config = dict(
    norm_eps=1e-06,
    positions='rope',
    attn_scale=0.271,
    tie_embeddings=False,
    optimizer='muon_variant',
    dataset='wikipedia_en',
)
Each number is 500 + 40 x the weight over its row's rms, rounded and kept within 0 to 999. Layers, rows and columns count from 0. Numbers have three digits each. The size before them is the row's rms in percent of the matrix's.

# layer 4 MLP down (transposed), 512x128, rms 0.124, rows 187-293, columns 0-63
100:564530507486509546523616543525516526444497513499518496544471514474507470487467508440564523558519441369515533479503463471539450456525524506582418491493490460553522480472522567505441495526437543
098:543523489495527527439406514458494510480480488519474495464491529470464539452483513453468574532531520495524453512485503480518410443570490487492437503444458489534496402414538468504508507546508488
102:623457491437543501517524491466483534552498444537494503459513523474462478506451509448480561449485493558526460563596476486467542512544535406505475475533526469569497506461555563497494523518510476
093:582561506448483452453544477499513578539510546573510477469426498513464448506525475469473509466487510466506513497528482545500517509488549474524488485474495514578470563566480522500454469475502513
105:554532490417453519458529485507516490478622505549573398488478530522446521450422492535570538461540487448485522531557517543464488537502486459498480463512500501554564506442509514496531503523489476
095:448435351380601521484534564577415586490582494556499506468493506487540444512455505502479473482498496457488490475544505522463512519449471421494507519553530465528552573522500510457534492495554444
096:554446551452435579534488460483492599529457461559500503428466561477504526520579564496476537408463454510443535628526492536466534509528462480501497505498428480555492464501522530513492511460536500
101:531568506409501467487437533517501451443487378451517539512430531437470486517457467585540505485537436511532508485503521487480505463493420470556399440527500480510543516515474505466541480425532534
099:511516535498464487537498548467521438485434467490510477476554482496501484472463572587528544457497527516563458512515443496562414494530535543443548479494443562506488490484509619529463541509514622
103:452503491520469419487504442454481436527526467534567495523509442459504472493514522528422504438455554529569454568578505572514490487535447595507535542524529597514477542549556461500518526521521528
097:494473517506513453505545475581538485502528552555499540490523475441505530476539452520495439510543507498468529479488529508597509507537498471473454510448488516461483545485480527493491511572451492
095:463411490506515502508519517493550470496473586495550501519508545525466534541575506528516546511522532488460484592453509458472490461505543513450528463478535522496501477530526448525554460508468468
094:498558443523440502574505465470429525456443501472486565550467575521541480512473529483485547532541554486498490519459462454531455486464498509526514552515500490562539472463510474565506525442514442
097:439504554449557477468454430448527437559430481462476461472507507493502434434500491489484555523449391546515471599443515510462544423524500495506478531509493549472466519464538489463443452503538472
095:487495510485523497534501433541526505492433555482521510547542495516483448522475527433507508591511448566467496570451515555497517517479461582498482438519478480486511474463508520516524518533524449
121:443558514575550488482509551527501468509509496568520445492502492547515525525446467492504565499555510523509483448486529485474478545492501588488447503494550486526464493545488523559519521513482507
091:502601531443463556521537528518538586463488519506520475502463479432497512487499457490385509504532477495497510558488510472524560526450518450449528503532435493515506462531441518492512510486471509
097:476448455534532563495403450471498491514502497375472504534487538514518450468598510428541490442517549554419523402569497517449483488507450512459532482536530543452467500525449543479473517462565452
092:546563535560494411516473488455481496508508482526473510537520494551546519538559546440446526543469514517528498525434462511552522551599513504525575519493466610477495495584543467489475498575479523
090:470531557470515391569473462557489515507493460516489486513439483561518533485486523435528554511470518537492494481501453521469475482489482485575587512495482500497433476503460513491532499508481510
083:516550549435454584501453511498477539570471481489462488488531517559533503474559507519538451508582542494502493590496422522475522532525519540453485511451518511504513485538570461493519515479525433
100:520530435482531515457456565480503570517507513520421542479519500497501466517541536522523513497517495480552541500488518469543499496518545454479524537514468528486523502513471514484518564608588422
115:485531417457485506566429473527571491407453456468524457548539543496490460512512485541557490501496552480484500559485475437544547477543504472519484481496489507481536496432479495478500496380443439
102:491496486439523394439472513463461432431511518528519523482496519492502518433490519519462529488489494457527515496501511416518387543532510499471544504510502554560559529425461503454452457499484545
094:496531514502434540543539475446511516504506519456460475470481491488464533515522522458551417527488480392456493485492507449570440477584494477523476513496442513585530481455571539424444534476537506
100:531565488490500433538517489470480529471537525515498475482547502474429490593554441474468559492526545545496525453499469450491480475541534437475515527498533554509501453511535453477519503455517479
096:519478429538466504491487555483486552467559465578531542509504562502578451523500463476490516479492536471548519465542496503525547531551572525532491492484420484591469513580450607535519537518493504
100:526541541468518519458484415549543387515453545528545447463450442523540459551473487420505473462552515509464502544502484467513513471486576501581474482487525452454487516456463511550483488490523515
098:493544537511565440590566562493499506464456483439520502508560501439454524526547545573491464459500460479549541482555524465526589536507408485502540488531518521491569538528494471478558521487472536
091:465453554570507460548489474441548514500463491496490477467537517509498516502496566522428483497492506476480483415404498560540519553501489443509523480558498526567465447501553579504504521508414573
104:536486469460457478533520533455502486553507571481452536536490526534421475514510533516530470436591463427463439491499446452509612487551512491484494543530494463522478538493502558465464525599542510
104:486477474475529504543523480527550555542525523508493520500452487449492463584490516472542521526478441555476448526525443503480537453453556467491496490547529524510455441475476485511506521510497501
089:502430488309583471451564458592494520484563481485494505499469477476482451472537493447480481515487560518512517481445496444470561448518493498560513472527472472537521554530446472509525509474534439
091:501497560418515470395506477617490513492550524569555497481488450442562479467513449497487522498549494494436531530537473466513483554530536503501522555530364497490536549551470506491496488516467430
104:457504560393465483513488502509534487424482406523445498504492526475503590530428496538486519517502428505504473544488521524526467521535551477550481573424450475462543599534474552501482449494474466
098:502552425564549340547489472559448443483503506467499470530516555512540522486449444444497517466519472493498458481585488558538462485466444511539485553522537591533520500459499507519548479448523509
103:431436429426493517427541470510518503502506538495448521509487504515401494504454607395474492502454525502479520460429464488461481559485456511493465560458487487508474476561435487567519489543508543
100:533566498513485498476472475510463505480473441390458514471478535494447577517507595555547513540473472539526421477537480545530507541482484532627528463455503589529471549538470521442542532521483528
101:437521529550540457472451422514404345482543517527548507452509505497563503501462466425518490459523536499478524516397503494543475528473499527499483519483536483483507444553534443500420503454500554
088:520397493336554394430506424573424477515504502479533484465488474531528478508461463512494527469508487564434466477462465512482500506508479481536458571507443454449516520514518475558494510497539508
098:502497477497493537474503538412548505483539473536523474513458449487479543504575502468449574482497498435525497442486510494458437497480483493502551467510483445471481485489590540505507520503494437
099:454489517495463573408459497444514537433549494487493510493521571473483410491541515528503468509499534542526601526487480512482574474446547545526561505558469499478506525517452463562466506496454502
097:461449463589509524525501483479568458496491523474517566474519521473507451504509450526574474561468454582568471474500519531464538498528482494477462507482441500473479491464458470522521509462542529
113:462525519533524514491500545547545522491497459427530440519456475478516534564400501480577445465511488540516436590492534441394479508380546509501489479519542466476565460503458587456458520448522515
096:491495513541509492509518426481425496489512487524438503488533446515467481450537540541474565532453541507517481398459532472475474471477535468490462513585401426513517484511471576540426517554451475
098:424564472578512548487516469554522572568491483490461504500511476495505519456490514455520522562496485497495520515498508549527473423567575567468446455516501530492485507573613463481522523552480522
101:544519538524515494543527488519553489507504540464506514461513558500508538558471594481469491393533534558509478478561527479502502449426525468497493480503453534514506506438520416555498465405550519
092:466510495587476516494436500485512516444486484595437500459516537472568523472500546438518466594476551441561524424497550499479428503514541518518474503495516474494481443485412507525475488512491539
094:549595533404508493591511604485530486515471430469506503561526479519460502453546465513501425565484451533504506494528506458497567499511503520492452571558572527487546574505465494486501501483530480
098:478472579516506550465491522475542493527551502557536429533424527535506504420523469476455492484514534559528462577459522465532469484538491577512526476502497499585492494558553553507569509457494416
097:512521485414569533524467542609539584539465495556524498510523513462518439461515483568508477557479509536507497563501517546510502443468600498466541500490481497493480528454493465513534485484552447
100:424533494488489510467553486502431459449502546458576507588496479509468481500519489509533498503515483486610543438492507496520522423514436490543500498568512457519583482458471521465484473549542483
096:483489389555543467491434583435491526485562450522481505514521472570490490466573598487501443554452453555550482543514487526538462528543521558438538484462500541530530546456495466546533528511509471
109:478522559544482515510518409503533456451465519512477494490456540559425484487494494492488508597557479571488532521421514541544466490491498472484482502490384508540488446561502484511536529547548463
095:532496445604483535490458539436543473523532557494468510476493496575497579540512518491577438579527474491411483499537490472556580522523546485459492525467518549481472466464538424477439505508474463
102:429491481440490492496485533495504534541497458530513513471470459519548462414553542506485464437558541502488429481478513555523534534490492486515568467522495411449491545488485568486495413532504465
096:599538500455564456514457514553579522548525497465456528428440459462492477464469449526489467486516463472474504593503524528544530547537552467510478551471556471550513531495479514489462457447474456
101:551561514489603498518511521524514467500500455487487466450518556538435434598473532507485502540546506484504525575485412536566456546544487513617477505474556516560499445554523565542475504473464504
105:571569477491437479556550535434513543478464504478593471469530526484450509541490482495558596479475469456544454462462524485530501515521484500465537464505505462484480518491527552538527513417545479
094:518533499568500511550518492552454513539395546479465509474484443540497543540473526557575462470496450513514499400523462473519510569453452534486468412511486479535553522544453574459523488535503548
097:485548480492474621488494529411497478534492477480487516514519538570534501479513554473556491451461541464471505451514548455543492551534464478419450581528529519526445473457505586507505530496517489
101:503507417452557504602493447432462490500456429509565514514510465550581425497507526420511538461532530557479446492491418558557542515517525457467528497427527474442441470479478501521531571511557497
102:491547558478517435464491488513458499533574531552530506573472476495492526490520470474507479529534505552435488498484532444500498522507452452447505449530492553599562489462509537497488515497538426
099:503480499456546469445485490479568507557556516504504511475502540479494549526513406504493464520501523480496535562495501501416442517567536465473473518543527496422526647514455427504471472494493514
103:494482463580484476481530528527501453542551456490418507541506489529553466500547512461559495476539454554502443419532499504461569424540450504493464537512437476561508456520445586445540504485470507
102:498559559455544575529501425531572477478490465559511492486533530519527456499493550577447510523541492550458490482456463450443533454525442563529457468539419558509557506525494499485525500502446417
100:551540491516480526524555482495510491492565440543402494479543533570445555492504558468483431473496538477527478556540492450471455516482512488443527503529514530541478457537601494480508550486520510
106:502578517531458492556520471479483429503500519530537440459447471489494479437533495439477505427460595473520495511573492576480594488467485516461509498509435509450520478503549515508473574467489551
106:408513575460516562478508501488464505525499475552504470491467490524495463507498560491490512491512417531531525465459519536527538526449467527468424514461494425470489536507512498507462520464564527
092:481432495487443446489571501540469484493451487508515509494531523507591527509525477468458475549571545439515524472481478479560387544491504557493428512403504446536506463430552452516523450519433466
099:522468561474540478454508547608475533531459525528586515474475518420467503482520490496564470464504497546441479547502482498567490517573491491490495531516558522493517434559511488473502579492506528
093:511512485628465507583510538442524535470491478586475558546501556458506523503542511512486483499510540491501482514465498547502475434487522534521500513465497528596434414447496549473451475495523521
093:456491442475415481504471556458473475482507459490520542453556515514484504483538566504530539464484507518481478431444459432566488481561480520497447498489431502490482495463461533449517495490516506
101:479533526599474534514551575482513425504478432457568471527505536521534564561474522440463538548419477459459498539532553470549499495472482488528527500466503470519475518496504446478523494494473529
096:584545606506494563518499556460462538555465463508507544440588537493559571432458528542465430473498473539475521554572453508518518455465509504482501388489549549474503447510471462568509526452497522
094:550561502469498488540448520503550527501492524560519491494433536517501399530489510544566481450493509552448458486466397568441490474527545551531504523482542485510463507531405465574478479511525522
094:480465543511543569451495529506443461488538483539491541530478456525516472461488549525474516495589552479515485562491582525470526589491494455508478467517494429450514476507536534590417521612505517
102:423581368533530436483496506432519430473520484508502455486489483492525484522547530417463568530592518473561502556554503540535422509475475505543519468474469538529558521503466547577536462519526483
109:516488555582386519508537495417506539555473548546499496491499578534474537531534520456543476530555504651550471472468550513511520513444546529479532520539465563476479493522485463536453516485489548
093:520437546567560538429472460495511452474550521524470532532494448516507541472566499521441430490521469515557490469551491450511468496414482463509550478575495486501502521523603584471509478530533419
108:512478446531510532564552478444413547581493534512456610483545505517441494426467500499455488488537557490531490488487523484525472511514508475470520500544449499489488514466516541483558473506503530
090:435479454525596491472464450481499405531517521509476479528490503489469482491442482470488509519460482527475497464474470528577477472503503488469525489524600475410511444466557508519436476511522379
102:447442491499540494497449472536512559433532468523563548529517517514529456489505432520519525401493424548458533459487552494516500431527437505480451474469523426453505437440561514529505604504522546
089:497509501494479516511526435457491539525480551490452494542489480546492518536569569580479503507523467479532514513567416476531518459450426550525507454536434524458506428542445525433523499561529520
098:439478444624509550597543507432516532555431498479522496523518494464521496470535506457428510544450478546493517490519539543499494540538446511483555486525517482543508461496551449517509485552435483
096:504563468523472486549479491439508567559489566528457464517610504503510541499498522483498464466507475492484557585548568504525492477526431486518506447549462503586448469527520508534489554506565559
102:545571497537480459521485462476484539487599428471538452520481546590431504476506520430539519482524542582504498462489475523412545514479522510450511482472431486479509502467452497458467598511463512
097:554524429495461532450634503450508552500442500550544531456517508482476524560482483493542435392470576456483555507488529497511425534443474466536518468517541453500528471475481488501505538457501494
087:539539429477506405479421475576482454454436512511541494505484486469523494517462472515535512475491523424514518483545490543564481469479493500553454507554578538418512455515441563517483518475494437
102:529474531390476523404489445469537508467485491495511481452562522440498465402561501524473504534491487493513505530574562531560497451487404480475444455487522477498527545436471475575499462498492474
118:425459507500617490503453501456520427482468534585543491437516492516529489500467462519547555565481471548532513446483521487515491506546546481474494485572476528563493555469499579527576528469496519
098:502469494402494507477480491534556507504516465511439502454497488490469488490497514475438518478545454559467538515517447470496481513556464482463471473500386445505519505486563519476547521519508465
102:456556519485517464572561490513506476374476483516492544539511574544469470455557487569446470477467497470525512563636561517463458484459461531518536516479454507487485525502487494463468513482539518
105:462503563421535488503549488447435547544557466495483467539397507510483452486501441499522491438495396467535449507476542502520502476496486511452426587521485563475484513505456543473475547517487555
093:472551547463470556537510545533538529496521450551532540536518516487472478507442487473538500487552467509539519611450472505451476516483504475483551528500461479502502515456470500528548479466520519
101:497579510502475518542505504559549550484486519515544568511516445485518606524464506518532494537466490531487433534429472504530472501508449510451510371472549506516536464510534459425555521543529479
091:432425548447523536543546447559569524529476509502483526530542453524524474471496531503535509487487522442357514502484458477537558515490482496501484504453434439471546533560526573460422460517494518
108:420516479514473573468553486560445462481528490535549539530494437466492484477491510487520505518504457502491476484503556433470481460410508522481379485481496521488513503540509469508556443514536487
094:446472412439618468506512526606430461563533519527561464531495456469517456526435463533442467468522463536525471541467449488543476497462524433492559537497489440507508561525503550453539481482420352
101:449512554505517460538564413503505483479522499416512501546462527549522499513520528423529499520500535505505519484477488535468494522482497423570481439468467542522498443479484535471432516491511372
096:536533513496497600576545460542509533478437489523509530519555450470446484529471456590545439491524463455464461567478533501548588470441453557514492485492514448534492530591516504496516547454462478
091:479452402469530449455492550534419444529557424517463484508474474491512474547457509583523540442544480516500452524498488555524484514423472512485498469538544547465447461515467533468531486515484503
108:534508484518447476505512515501516500456452499428516512502491519504472531525470497555493514488506504491508455500428467507516514525479477480539522531504475533453443536575425447507504438507544538
097:421486503507601472526468531484506495510462482462519519553562508496535551506481491532494536447517524559530535523443520505476423480455457592490489501518485481514526533558517490487499476447480569
106:523566474496490511517550510544487554544524540528445507444503504495534510502526508516408503473463506437515467467560481508536451549506542502513548476464549443608500499547563487448474537398520446
098:487507454511441465520558427554555553469502546496460501505462501514456512499466499443511422440532494502485512467492529586561501543520504500518539432445459580501493511547472521429452440445478503
088:468527498483555470526464410448475402481479494530437502511423458471505496538597510583454523494448485401447473539420515468488544539501552461501507575513462472445473494537507518483473562485506501
# layer 4 MLP up, 512x128, rms 0.269, rows 188-294, columns 0-63
102:439467536470558482522504517509562481450494547520582458506475444493484481487497471501475495478509522546420545522568496514525552494409517509484566500506526536546589533488536485524499516463493524
093:529483402531504517473513470518490512473486498566488527549453495556480418486458425508525467497475493428512494518580536524447501537485449501450555550558523508441511511568473502475523523514477444
087:473430473512539539477463569545421499484508487510470463485510479432503485539517544485543546510425433549479563489463547489521402537480504512502520499516497493512521560428507595561471556501471467
097:510466455615549529507475496558513508506485472478441485496488454500554528469504455513498551524421479408419567498461456573469481509515459532503533517461507473457426483464543584548517464515491520
088:495531611617440460568443434388527420464394517471525503467529481521494500509507567459525533526480558530482513492517493540490501479533510542494544535479498519533426507488508472540465534462442555
114:520498496526551514497473525469487547528565536419517490513492560435448520564575508522570512495512549492537542428577504481488513467472489518494535484488606484493492523549500466490555520515488526
092:535469459460476536474529585533569518585474511452452493547545481489561525464539462434471442485475520518506488493520400539494495501452513492480514520515537497511498538403538451518479458531460520
114:515495515458511455475499519502512468478446467464448574507442551554547525474518443461429508504530569525536396465525508529469521452592517469607470536470502553495545543493545539464537523577475456
108:503470533515506491555489454459524542500485442450442515589456506453522451530534457523509443412447481542488502465522531504481519456528535370571478495435457568447481476479488520490503509554471489
099:507594551575528510500526550466492483553532514543503553488563470573500498498401519513454557512549525544493504564424470518531563540514533438526545460524473498515597461427443479499576451517476487
083:530558533503508503553445481484449524469427468483466507478523459455513554503505507464495465452472475458511508371449492514505496552430494430515536518518514487533477506488513422528471521548517518
101:461497482544535449515526484520519513480482518469472539528502437513519465493479423598516428452513544451491569523486499458473522520454520476431526503450525511513456480486490498526427487442461519
097:525531500511537538495497535484474456495532435510502494550514508456553522481517538452515520506492510514540466487537494494459426496409477549594499509485483446537465436520497503470655530458483495
095:478474518547476508454485514533478484515496486462540459449550520493487504502539522518407570499532458546557487499469481516533428474517467485466517546576530392446513563560612510479472556554509403
126:420513508488536549479507442471526486576516482432474537555468525484522476513504497386488539521437505545540517502528482481503476412432469509501498524496519522444463482521478473461526468524470484
095:489462504531463475494466492462511624571580587506542564511475511539487511436483510535495460569427481460479486435549462524535571472493467454382464509488561470554465497470532420472502522501445487
096:503521424457479437512479507569518471507556466536465479533501477517440433418517492544441486518529508430508470469455496429561539510516488460519468512544491418492546562487506499458538568531572447
094:499397451503573537425613460513511492480446532515548443487553505452468525462471511572524500425511564479475521526498512468489525472483499501534508457476579465500465483408410473516503554478486484
092:525525466600501536484515472473493499523523507499464484511550518465481466491517462574542534410519497459447451549497540579549500502511485576448488427472476480498525473528503477499439506493624535
105:434444521483463519573505486463447560526488486482509530507503433478552551511498558479455461480504481507536530492577460584510491508562508492426446464462457514512451493519505490456528505387433461
099:502497553559483478487506450528472521470468495542584564468490522458492523480474409529518516477506544480476443521486514508427534594431452521556476450469534575628467542418488523514503478399455535
105:529519499484478453501481528454486491504552545450429583510444521520484563488444487496490501485469421517552444509560465495553544548561516521505551578564519483510440510454519502502463479507482457
101:524490472486473456486533515507506395503501524528532523536450506471520596513479488540563490492513438496521503543507473515447579465521499555480424502446478449457444444505519504507597533535508536
089:440489467539494480538504543533469533518521521419496553521546501448480454381445511524483462450453448533489475573485489514410490501507460524518525508440558486511499469373512497535497474521449547
107:587517539472509466482523436533557475522526490493516545467521525578480528542504461510503464459536463474565478491532543542507509535532467453477456475562520505492490461491529519449491499521484445
088:480487569522519464514587516510583435440454471476496460547506535489515488501515543543520414455491505488463520518465508509447510461435523485452474515526603547478443477494487490467525476485540461
102:471487496461497466486444551494462551432510471430414468550492563471464541477537515594493510508453476536539476428463532487469528516464513545512419507431467496521553557592544480432542533515517458
096:523450471537456477448515430492507552498518595557561520518453477456533478509508460525472506469510605544514456490510482544469499497517503575485557533505529521542501494479488517516462469487458489
098:500514523497489444471530415548492472524522527403578470516474507435498500502473506476527523479589521449510485482437516478486505441576477571472518508478466479504509463533572503430445476472484465
096:463466510506500504480484485478470555509487474522562477592450476419480465556488505464475519509424465407470441484485578531491447550507546509516517541511586497530544479466493554505550529497503530
100:552563481495514476512498549517404490533477516522504408530521452501552538428561457566445527467562472499496541480455458452522499531535495506509540579512462483541458471515462536498461536530438509
091:461578525614452596521586545560519576468500502489553525560526444481517470559495484494533475574488481440450508505590476523504441511501507540501480555507498500488525539444530486464473519528525518
090:409489432509515496399511576605508569491526547507457482586492557513483453430488507485531448416502484456482448494534496469513494462458511481533418427448507472583473471523476531500552527487477413
096:585525486518479473502491429467484501538550535469539448506521523467447433507532515548543478515463553515471465530424523458500468494484506508499523500493426554495471495459490447484481425517503512
103:554526460515510525525496491469508433568480525463491596510501454536527561547501487504585501496502491438450550400576516536477548519518518477472464527563447529471494568470476526554413505484482541
100:483521529498597490461544485538479500499491581473622565442498503493579493557539474603482525505546441473544511521504522527567505506485502468534502513513528513532510523550441449527500491490590535
100:476448427483476579456467512486505495497477568515516498473513513484597528517537419424475514517505518468553529550472512490515513514498492517482531516574503467562461507515603396430512480496472506
109:481558440495433434563426464548481442569563534533460580531513526526517456444505486474478522470497524454560459438544537493463490492479439503516499517495496505410506541459446503474580452551509480
087:453598543604508608537477494398509446502426520506514458537556482460515456529553526570581516518564554511507562507462506491479485481462499529464501455502551572550413465463471448490440476399492533
095:490471435504522481451490487453496457492460522490562535520527486507476493564447517473534444515485516450413518543502548531571574543495414507534464504533538538484499441474579514484516515507432439
102:497547564461487504463522474503455479504543478569468408507488491450575525501510508533472569414515552462526513496536524525459501513493445556407527493551517505493465475557363508440507591488512516
106:511513470465471513518494539522507521454519506454413562544468459540488546480526589488497540577452514500451392482458486518548455467566465549463471534566523513527494493487498521564502515524527539
098:455426448480474496505503472530480468506478602529432505465467504514479496519503487515530510502456503491485534520430460501435603525458519545530416473463486531461442488537506426572526478514476501
092:461438439463471522527550550474530535508526500504512509486506569564526393544460512493507500451467489498571452590498498562573505466447475543540484515484539526484491551492433486438504494412509402
101:478424481505534545511492512484426507462506503496532555502501504512481479533471503508553514514478585538491504442453426487453552457492505516524468505538477497415471528460479463530546459516461510
093:453465449559514512492443509558489495505472485450498491558474513475497547418554517520528461531558422429453524463463484427479532501524495507570464458568483489490569470493481509532546493638476411
095:499448449539500485493490499519516425552464531411472449503481559524509507548502474534510518522502498569488516563551531500486603428434496514491489521505489503500486500509550520530507553472492481
090:431502474516505439499541476566483428464491454480518437447522519454499517520478554498493512453508495511413547559478527482469541494456550515503510522431540573555470463526505488573463505480455535
105:502489523492492510491489535500469422560410456476516502455467426532562515566543514523510468538490500515454518497524533540535454404545534476425594532507488543519502591520501453547504456487467496
096:509495468506503480527491519532447459459538440528452520436556516497564600463445485497557496522546575507426531541614480508497471572491475491504455534474496472459520483470567478500529529491518430
104:519555571473524470454524406507499577473545512470575479506527499491513506486529542429522527527433479481440566503542502506518485493514453467491446550381482614485443475504479485476505505429512507
094:519511542582563538475454495475566433511518508481523507523523487433526518499470457496480544421518501493436501442509482495450452506460511451537463452477550474517491431541551463491518521457537466
110:538474564459476483447470456542551475537514596430593481532540510492492571545473475580576532470522497464582451506551481426465513502537475596505475536459504466455459406494532531515568493458464473
101:427478520486447443479473493537500504543479476510449459507517486527505476536503548537455579518511500482524532460537524464406480532548457572513469487456540541509466488505491451474544475504477467
086:468537513498456459473534444428495460484494532496477514457537514486503540580477444498476481513439551558538628466450538436462493494494505557592479479499535562475492493518473469464532614415522582
094:410505473522458467462481526487482537478506522440482493478493534541549587507482540479465560516432480542535474487532490508418466574507442529496520456468474507529483558456530552546506580536537512
101:485459483521494543454517505472427507482499469534538433502539517507541483432460483493524512524436502509425430509512454530421549556473470548480515472516494494546516492532423487444473512543507561
097:440449492504530524423504423507465485477479437446459477570503507512507425494504542464452421472509483462539605463517473479431577490470488530556484513490502476532512545511575486562450576501478467
096:525451489487491456467542542536491511475567499530516508461485537515538511501534471467413544562533502476499460577454459589497591531589550520492521454499461572468470550429450556538460527515494504
100:502497498476526459471409469465539517465510463503531502534560496441595485503470513485458551503530507506484417502529621482454509563574565558457396506493496487498503535546514544525553508534449513
097:451455468499503521495496607516503540571506550652488499487401448435491515520512455521456494490523457572446515478435503593489476512517479457557517474474487475490477505488545441487491456563569526
089:520507481516483539551542489585550411555475516537506489495479494534496558492460520502465480499524577494500499480534559513516468445505497523454569465535539458519418476566510516534501424529493379
101:483516519482486451428507505478465556547494560483495457512507448495380444438481558476537546508383470424460434452498421442489486455478527508504489515508558457502505517507493441481534449548456481
097:539510548444444511458497543465448538441487557556496456530504428557462510569384459483473490420429491482422515507467515607463488487479514529477490505534505527470465513506485520503435508525507505
105:568570491474476488542552501486539449524506504434539468497464540489550464425528527468470462492466478480553571480501480427496471458476515491433520514412598508539435469469452509498474517514500444
102:486506557549443522510422548535457512499485494481553478477510491492499442575527448540457485529527480520476450468552568525507528426529549455526495516510518429493465514542557478543455591443533464
117:458500556481475423500499500539535565527552502451533486496471433511507512530519488458528432474507560456500546491466481416533559517504501473442491567552516560551510507627533415521497556533543531
109:573510517511496494541519522569567441520463507452534475543457529470519585549468487532479503488426494479520509467626551444451492592523482489514475533487554481532517508507550484488526452486440543
087:514512425414527514578491498550477482519441451546439519516560504515447476499447451546545506508511550517406467494412489529527537516531516499480497428532529534483497524533517545510478590504486473
088:479539431452541513488489443615542476495538471472503484590526516555553426466483483408474527534498439489494538436461524491510498527478501515473460584538433554522541541509528528511471484526545476
092:474439447423567523427540473450436476474531525440585481483446484512580462512466475483480508509503497529525459406548537530523533503495478518493557519528545528476489536505509545446491500516375456
085:433536408518539538524471492428485429470507455550548488468509466489545473500552519541414403454479489508502521465526505519515537500491476492504564527604475506535498526512496548462506527555489488
100:457452484499596515506542429471518466493511571451453446475534458541503502430532558563565486517495498493506481478429488492503484524547508467509596473481491507419460523513517512496511448477513452
109:520480538438487508426500494437418449496506617519440558550542553526523602433543474526486529497507560530510479510539494498479517525500528533504483531582514503493412475458524467487506510535548503
097:453485460531489502495482489507553413496504532552556470521552523409535481538547501528461546507531525466494538524530460460524543553461450493494461565490480482569519483484516474446544506490541538
087:553511490474533469516445525516487543495474487547498500494500503447470515531534464473461549516412535503485496471494585527480480460573472539558547498512524533474514528483455548452588479446448530
099:524455488563535498580533438534463469482494492450516518562487522538527477480483506575591473509430504405438520446545502500447528508475476458461488547525518496490466548502515521484482539469442500
132:495545569416521501549487557496537530471537540454445492559517440526557482508557571505562496523516553508530521379461511544487514546490520512426541556464500531497435482474512503457441489493559486
090:477545446423481461534472497520494485505566507479529519534503496459458496596472545467523539476550550438503475556473547549560492479429520471483482515485541514498523492506450515432564571443548502
109:542530594558478419533500458473480487582586491534542491500555507463506448443490491450498515432409484416517468511471475558435548448524529540489482507484530467483506502546477472555500528440438484
090:487482526445433457474485623446497632495486457453485479485483508467552450504517484486444490514513479521521486504501538475577542554463444504548472480524433520454529475519495392523497499547494454
098:578502545506445476491477533527530486419507550446463452453530520538578559490494469474474495521485478473499461486513472511549479539495542518526519533497493562487489423456514470518444447491469437
086:451452473548473509474542523475552513514576495471464483489509479507480523517451516522483545415506489518495486561559544475486506549517512425452456466421494468480489502468525464561515524471539451
090:496506501421491476493461508489483492518519494556464497562492486587562476491501541535538565510550438446493503456523525459443456534554506494514519518501480548550506504539492604495534571510438500
103:492506557456484458469417418457535506541479457474463501572524490487517584475545421465490537537484426520496518442489486504490542481511491485480481547538547549470521520570548474511523530502498534
110:466528531420460557467437530464590452503520498417440501543453490505486533462638497502562460542481545458448485401531491478575487497502501546501523483514533532469502454503575446459459461527490552
091:503448500490520480496525526484409542519517483465487507554507515515476437494481512547482453482469488536613431511506500511423583530507449522420557501513463504437446488500446501530573519471497553
092:560501489510510490518502544447490515536464483613469549488554402530515460553514477509535513515522491507498468528531516509451525503467473594523526531502519567423526542525473510523497452467501540
106:418471536514513587536468481516495454436561533545515423504482492453528449541469492476435523528481450459513472447458511459419482526514534491463471477537551518458447470499525424409525508436511553
121:500437536454550476462365457398518491505508519544498468465535516513552536474527508497470531469438495508440523474522532481510500500537530527530525488473520522570558486484568429434568478541551533
102:515558482572560476535494456545502528552474491507556542491568519512558502542491489452493510560549461544500543577528510563492501520525425520518532554616531497483429475510470456511454538587525497
097:495524523533427544510478504491557536546512475415617463552499462472426482506541540441500549473476544529465490442551524468525570537516519513518443502517531525515520450549438471423506498562505532
105:538472525498514497467508460478542395505576469507519524405430519480486563500541542500454472535494601448497511470472503477508435443542492537498508494554478540496419483582453517502533457452494549
098:495496501538480505485465511416516463504521573502467495572430510522506510529505515533567482509463441493531492418520483523551517441469516448435473540525457494543504473514482503550471550522466502
101:456486483505459448518486555512566516504527556513441529560462444468516592549543504506557542530478559470540549528497527535491492502485461441503491516423439420591500512484531516537433507493463547
086:474555469456396479503492520438489508505467456520470517516565540517458484512535525533450469508570490565482575518445514570438493499500471505487442546461495532463507489541536579464529547487465495
101:467500537489489456531470524522624445518456492458540516511607452527494525435482526470506481554459469475474501557508475493448566513516472578477537559517470500512482466504518480505468435483438532
087:521593525596473498488558511570520564490570444515450550573495433469529478519508495545512513508498484487456528548541476457472492553522446549541467504449494490486514528488507511585493513502496463
098:528455444467495519554515493464544424517509454472528534575521519571537499492464485519496549554498470444553472482475505531484488515443526622414496454540484485499486544524477456461484459501466483
096:507499439498528460441506504571519487516539550567414477466508463506557496456545546438424571500393535485523530459535503463539491600519457452455618488548431575449501532457486531482512451503566534
075:552443593440517496501630562497507577511521486499526489475507536523464479534442419514500499480470499512434499485533498488554459561571531487447455587538531438518529536487437495488494516490468529
111:475457504450509490463427489504573478566479552529488495545558480452499503502447505521512552586483479471474537535567471495419489454512579501449461534444497406440486493555549429542545439523531496
093:534426529569526456560509493562479457508522464519491520453520458485514519515570495461471497460558541509465501454558477516518495525501551520558492503473561542484495496523524482509540555540449426
104:463527556476452515506532481505493454506581503498549531522491467533545466590588524534559508414525499527475473463523522525489575430530480490464548484492494552514498571538514503484479572476563490
088:512488499529428508529481557512490526501515513482521556483533511430525465399474515564554548479490459507482523516499505500474540462502427539536568543554517539466535524541509433485508544521467506
092:490474443524485493425588552486538562462511537454483448544560496494448468560469524501524551583502605509568534497467545533516482562474487523510555462450558492468526522451486520502524461507440565
109:517480538524498482463498472467452531450507522515514463493488408552539403460465483547482527486462557439434510441507524479423493587542524531489515592449513442409443488484518487515539493506532526